Part of a small language model's weights: 3 heads of 64, MLP 1152 tanh GELU.
Each number is 500 + 50 x the weight over its row's rms, rounded and kept within 0 to 999. Layers, rows and columns count from 0. Numbers have three digits each. The size before them is the row's rms in percent of the matrix's.

# up: layer 9 MLP up, 1152x384, rms 0.225, rows 1045-1091, columns 128-191
# down: layer 9 MLP down (transposed), 1152x384, rms 0.148, rows 1045-1090, columns 128-191
up1045 098:472570592487419539517427519508528550521422587429461588612487515563438519405444485382631533522482527472461477597443517580497490450444378505482450561515466519536536536439544528525463402417543564
down1045 097:452482540423502497440538498440519499526591524513520514507443452491481514475414430437425531510399481518566505616529558546475435482511599493524439424470500408443504573496497528488482465448513444
up1046 098:533449605537487438453506451527441455422465522607466472469518468498527620534473532450536462430561535509384489512510472515543436513596457549454497543558559515489501586497462451546582472465564583
down1046 101:647484510476469574450460454484450444537440460526407495513443479482575442399515531532552534546509467503474539441410532525514622423574522507442552397551443535531458454439521602397590479486482498
up1047 104:566454566391391535527490546516451495444454551412561514482498546517385517485540504516495488484494441528501532494445533528501480535505576543596485452440473437487515574480468445552495504527562478
down1047 103:421507498459518439416538453480475480591531608482481461576471574475504573496551542541465440532520506473412539480498510422500469468497472537532499450456470525598529536436453512557535533514423485
up1048 098:510477443499489595493572511551491473503448486558464465421519453509419525474460445536574430528539414609456443474516542496456530420509492469474577512442546505570459645489495478533505513597562555
down1048 093:512575448518464595525504510458423503600433500557466524460516453546445514471488382578535519502616514455550389443509575431495565477495464516552482527499396475551487452554551591543469510554596569
up1049 116:495493540470489475523411470471440546514551457579482393554515483543462485606459514521570457498451540431506503495457461494505558575596543490474407453568478465485515525487559528460464460454466562
down1049 120:419551465466494485473433518515501512523558429555599425487531507536494455572565484608531440597471612492552396487387424470516525476480570481598559487494422487531500534452526506459434542499546573
up1050 097:471415517625543500632571433460552515525490414512420502494441449522571563501598512496509539518558482567517463502445500410523438493528539620487428467547485496559477449449547502590443505481469440
down1050 088:499570563573597451487483352588568485467477487525548523489490438521618544476522521453459382546507503504575447537489418505515472471540544628447556499502485476489611438446557466511471507555518476
up1051 099:509513572461502484438455540452583452581445455406503490521483424489522439583476539439543500451521562610521519557403508487463489485536450473504374537497518566499439457485529504454489482600563577
down1051 093:499429507485519457412449523506524415573502542550483459547498535504510552505428450520385542607504470502508496515519514527480471644515512536491477424561456499512489594496509435579492616530507495
up1052 097:476564461482477436482457411426578526463547475427493487476591533510499552449505500523598536512504621564596535452457581500459525430537458614512538513486468598491532505470529548562552397507472499
down1052 097:499588539389456507472517588430487508535575499451531461579521470488573468539481463523481619544511552484503547552536517439512578480426468389422511582474553584567485495549556532542428595514617469
up1053 113:506457576547472493563490417601505454455452609438387466481521512595470526516464475540511495447509456509533443451616542416545561499546507476460524495505528500456478443525412637550446450470492513
down1053 118:478483534476504428563511544503497434496512590486446476495521504528505481469492485475531525312493519473576396518513407477491500498498458550471481462471551559468515521513502620459498525486526571
up1054 108:513498446545478501445543496479517484472517457499503515525554543435505604465511495378497474435511513583445378462470490496523519531446551466413421492421516490457547463448444380537475602538500495
down1054 101:456485502478451444584565559474534579530584478488534446481546468628522442523568455597472514474505495635542420492519519582595501596582486485432517505504558425514524450439521467522517477502412390
up1055 104:406482621501401501529493503491494501452571581451490442496462574646580539494582521486569424545515482583497477505504499484471567546469558511529554435500419472545489464540562485502456536542393502
down1055 104:445464514447434509468481515507442455421549551536510454532492547405494564509567462532555527475477515538571419493387536475431525505527613396450514520556440462527545556544558555476462466487547511
up1056 099:527505502482516470495492441440475471516438455509489432456590502593492624532401454483513459530492499477427537506454511538438535493562424484571548483527521472446477472427426513501467417506566547
down1056 098:563519460468520432600520479483514558531550586364466453516438501513479573571453440456451539468556501573558571544567516547534522474529467391480470578450524579490433503586476548439517560525459437
up1057 097:481512553392446515474519579476531475534615497463487458515513557529542558537527441577480481489506579468569550472525503511481563436491500524529553485534447500466508561467435481490455447544449512
down1057 106:485534446496479422501521490404468460476470445503392569532505538440534560520508491516572583514565622596421579515545528517554455475498474510474515462552570552528572461500557507501477407468410403
up1058 101:445402448530555565408464502438470455463542477422531445486485444544510530521453506415511506483575544464476475504516485481538541504537514482447467574484550505538568506502470566589462480425512551
down1058 105:536494416494456476488508530545481495503506527464560514487443510448515525553394545559431528442457502546471540484432509458450595450545552459456431581484558575531536494489496522558561488525447484
up1059 096:484482446501519507569428435475543470478557506542483509534510540467486545581420508399530444486572529508550512476429540546574534448471464558474580470520507487533478531515518449405514452504526417
down1059 096:526587489541529468453523405551476465526510505486469540440626452344549535550560440477487532593505571531538423411498489493455398486529544463469466491476481492506452461552515457480454467469613489
up1060 101:482528563407554467473470533416482463538464495537444520508522496417434520501500496426490442459441520495481599571448494523525454544530551440488486479504494501505575486491551527503455511576453542
down1060 098:521502410468494495573474535447522459489480532441504444489568561547492462530491413506536534478542492472465528532571515500494607529537456476444522418489518497489484569555459504551520510502487505
up1061 104:522508499457414542458516509415536484545468467466535574578466492508493607486514505469494525462518489442549500482490594563502545586481456563558479455602521537442482504479532459440543506471458442
down1061 097:468537456458602451558527389526492512438536465387564511548538420429491601498472491551439511499457516577463440527534425490586518502461493491411489466556448522536544507466468448592503512440465521
up1062 094:476460512463522539526600516557527585479569487538529503503511485513464439507496509517479455509490536480525496541491512560431520419561471572386566577600455537528602561521520496404462526389460530
down1062 091:525563494436506506579528578464451544492543473533536467510496486540461421546461492635496472472600462473458521507528458493526536533513524527479585536485497562506475509486485615469534376568450556
up1063 097:467530497482480447491446526423652490437471412543459570519543557455543530526457477496462540586573536457574499561558504519446460443472506431476488442496379492438568459543435509562539520435541531
down1063 094:383464457418529496527456472464512506447465507469496497509509524465530537558504447459535548480511489413535471615478453501511494490482483525610528437476472398526510493519488567553507423524593552
up1064 106:506468488532508516583460508466524528422405509528454458468515521537459504491564396441497494361480546560481508564422484502526431444540521511487402528479468522478495578514442492504396421582577518
down1064 118:483430545546498497544523440513501476484413460557479489443397521398546370472435451528554529440438516561493436529452571483505478504484563573537419561513385529476458461473418462491489535504611511
up1065 096:520488474534473578525476606494494495566535548477472455460459561557549427566490442550495540491620508561476496472503512499447441555548537470551465505478533533527389402534420447563491503533529539
down1065 100:506496653460499523439454420459500501553512448398492501468455511387448442475530442404458475515476471423549551409443470532458383420494505516470474536424509560435507489507530596581494435436469509
up1066 096:519533489575540526544462477561568555447436551502513392470390492491478495533521562528421528501523569473559441453392541422572516444468552473607493511518498542475491620577544576527460456560452532
down1066 096:591472452547510595585463482487575427444487456471460526424490465440521504478497567575440440532437624551467493479517443464470554479548428525529369566477536519443562445455495467578500464524403482
up1067 102:497605498470466407503480524527517538562372517455545478526456451520575421565500552501515426473616497427468476556482442574455487522464492564482467484484443524552522574460502552581563551603531521
down1067 098:481524505540524530452463551577533460478480526541465585533383540544507460466494479515558551573516423457575532391452528537481562515429563559398463438525456532540500478455451601479503556558422498
up1068 093:470505536506542567557508437475525474521497511595552516543438436474508575417517567468528452517516514463477475450580471525551515493447535497483473496474472533509514445482543414529444438482457458
down1068 091:488419472499511468452505549437542561495538512471498462519455530475440501487476515510486467572534513555471456577393499429635481540493442536532469528445518465541545557489537531432610382586585537
up1069 103:562513557467477426507450547485489476508512526489464522529492471536544578528546423604562506586425512470545481545452569448468485480516522565485387549446463536589654539512479547556578491501570477
down1069 109:690522513471496617453521604447533396384483477470565545488535539599497335413519450555455521508564517485479470498501462577585508416482480558488513488464552469451532496459572562490526498499545481
up1070 100:525546532449480470519505510485479509530559460514590393472470567515498588478603511435497505573539449540416575457402454459487500554483558408499509539549580565604486561503510447559450490459471566
down1070 099:513482572420464544667449424537487587630533527611441459502430509468537541504458597465551504409505522535523421432579512545552422541509471492567414457461483436486473511518493516621362485563539572
up1071 097:541464591553456495453557479534516509488472528466514466488457436470425508511508469425474514500473536513517532488460413520510602560495635480529510571527503449569629385474529453502499523644509453
down1071 095:465448534463558469564484527478485454564497514448471524514464445499484378509540433557467571459590490477453449440453577536652408425433497523477471550496531562503457517536583524465484545507429595
up1072 096:429484579495538497474512578455496545568484479490394535405520530512519581557459449516506452530492531552454456483564603488552455525436574415524551591460527580534535545501480478544608484492520492
down1072 097:513473551475465569507480532549544413463488469523475545558564438464548439481511516455516493587503539544603498531496632529540553396523449555497496559521578462542369402471431499479500509540493559
up1073 105:485555495504487491477670548536492477632459490514528431506477549423595470450486358460490370481420423543532524459493546560538424551429488481580487578484554457506561543377529450491431489530475572
down1073 107:582478499476508470462589486465536545460498471499474456452355467463528442443424399539539556516478447491493489533453514530556469527504592459431459552570560518448651590483530527447483574426503545
up1074 098:476417449550506520505504557461559491547463487512571538557531386476512553349516558456459469561495466541490569568444572538450443500508583502535566472553555453592404461572441528540486445508565635
down1074 094:566479404493576429504509602568501461562452458547582629456429467510503545475551472423502533568509488519517468543518437600469547489514529409507506533516464559493397507443566537578582544575556495
up1075 096:525461452533566452535474510422491468498510489485540526485513478493523577432493511429522435462545604481553438515401463529482578416557517557497519528507397589461550573497521562545462492519547602
down1075 099:549557439535411527547453489487545465569588393525503569555495552526507490529496436485555501522497445509520465439510518487506424562506449574534640506431506443611561434574476492499405496506446439
up1076 102:480497542470530479607618418410489493407498474531479451575557505530575450522436456528463450495507394461544558580505504488522448522593480474528561437475456440507556477539550495498559490520495597
down1076 104:447399572540493579486403487478445484521535522567523485429558468527598523477570505575470506495524525478503532509461469522600481510522513550417439473538522565562458399445520514536471497578559492
up1077 100:501485520470554574466522398397530460455485471547616469425458464492477488496564460542527551530509492606501479511484591549579360454573492520617432503452481508486476415507461445590369489515538500
down1077 104:515417475528536443614513444544559577416490432465503460551411551574547519486508540463565449508387499432558514490443518518445622447619438511418417465524451510432547447530369552467581547539516518
up1078 096:512618527470622566523462479492442455485453611536481529514557571503416550499463475429453494470685504531464439483482533525460576503557403556449367404518545493543532536414485530449536509442484504
down1078 089:486502481544524485477557495545489490527601481563493546576490453514575601571512489511492560562406548562503515498469493441465478567534548500469544397456498468485465473471444537469493426583506386
up1079 105:480472424526500569503435559531484457379429479529524536481483478506498435549528442476472515432540486487556430577434497558545479524465459538499393488441468498323461485564510537570418503487533489
down1079 104:481414499491447462471492350564483445495515505510431455462514509477520426407530529539487539508534515489500455500480508479504539529496404435439435467455526538529507476551502500511545561553499491
up1080 096:477495516423486506444493437545501436444507505388463582552558414496506524466528468496603522511550534462544523418477423533414442549519541449516503453497466444534539589547446511453532494468550541
down1080 092:549532476486491459550592475414561512492518473546463482558459503494439488595561487401481416392434506518507421470539527486493444491416496553520569524474605567421569511469482469541571504464443530
up1081 095:495420483513579494438448507576588532476535469493571510398494423536409491565455613487498520535474504466493567467540485488491492526456473389535475446466531474431416564529550481659554496599498555
down1081 099:415538500521550481480499550515446526455471464463492525575495421417454540534534484580469606492555495483477528541460584570577494542443542469484475569529484482507531509514545573517570437441512494
up1082 093:537516573497475548534486424473489502389600605495491527535539529460454538414486510455521518469479525549476575516432561615543559421447424465514554476419474456535491531488494591504428464548551449
down1082 091:551562491472459476584456445412544517524515538509550410502511571575516461524497399571426574472496473403511515518420465485581486429518620497515562542631493485439536460477514473552539490491454467
up1083 096:428453508488518474511527486506465394492478517494481537466500471556495444529537459591504492422525510476442491489525512498500413459592461467532572501498510528501419486513539492472511399513494488
down1083 099:414488589526517489468559636528497500414494553468482552535566438501493430603556462513388558402580451548375588559468496511521556517560517530464427537501507417482594530507587528566507516452490542
up1084 111:382521557534533562578529510510403479572533543521487529530483463488499628530498399444501507520551349515470458461537520583484572514461492631602467533531461523424575520512585454482575492455541548
down1084 107:515566492524533426520526513539492470601502571555530532572363444482575526476442486448473552421520391541510501617550515571463521506481502478515424571504534516500626488595576528526563471486492486
up1085 101:545462568530493536615452620501492510538593550493564378469393400494440494525445602517378454547563442476521483483436402536510480435474467501396553441533522442570501468475446568486452573497459544
down1085 109:494540542497495523472529497498433509532471535462543475581551468409476482459412440526438584506535394481552576505513477505474453442574519524449522487501483486521494458605447500508542506478488580
up1086 102:444542499510493525489386535482586521479521562496494516419433535386473514509617592537559539535495525563426501519463532381572550468482529472475495485523544462591572513434418503499495539485427466
down1086 102:487507495540515448487485493522478526540502546544434505435497503469487408545517572470466519487480502470531534488522592425451482394428512498454587545542524432531585512621498501496483460535527496
up1087 096:593467478507495547485428417513575491507546473472436498368572499578540481546525609520539443547488485469520508539504460443411550530461520528475502494553487482548530430473561550541381505426604571
down1087 097:467515479554519504531494467612526503450468476492540437545548434445493583476475487495534533478511637468494500469519436491560568520524472493445590484453450528458498528485458566505492551514566495
up1088 104:391545446397592467451581504521535434526470598503581541580489479504509544428455471511516445491477507550539555583447515486523526496503531494506506521593527471446457495504516522589505469456477555
down1088 101:452489427438513497417518547401397583462501330491458531530569418522503517490474484436399606532455496444542519471505604578498486481511567524512540557501481514530528518599434551461476427474517485
up1089 104:522461552486508508531493536612534488515464484494546433506545542524465490415563564514469423537397592533502494507462443460473505498545400444463427513583424482553437496485477457494553517554466560
down1089 107:528505413515642430421557521503541519405526560604450484543590442457545522414533504523509506520464565523542510531350426556509513464552521574516459564547477497559559505481526457536526451537546469
up1090 096:535455475493636412436394435482505540517492517479472536468524383539509560560464483477487500519537545466517539434440567387444492476478462511387495558483503401543522519417519556422484535514546479
down1090 102:458483571527509595479457501410472509509434527615502491481391457418495477530449503553488519488452505563545489428495493479507531502431488527549533572489494540543464452494575446427496525489451549
up1091 101:517486469455525476517443507528567426473510421516570579477451465479525395504482490357489457498524548543532505589485496437547458636490494511453525495448473470501525440515542488520510556468483483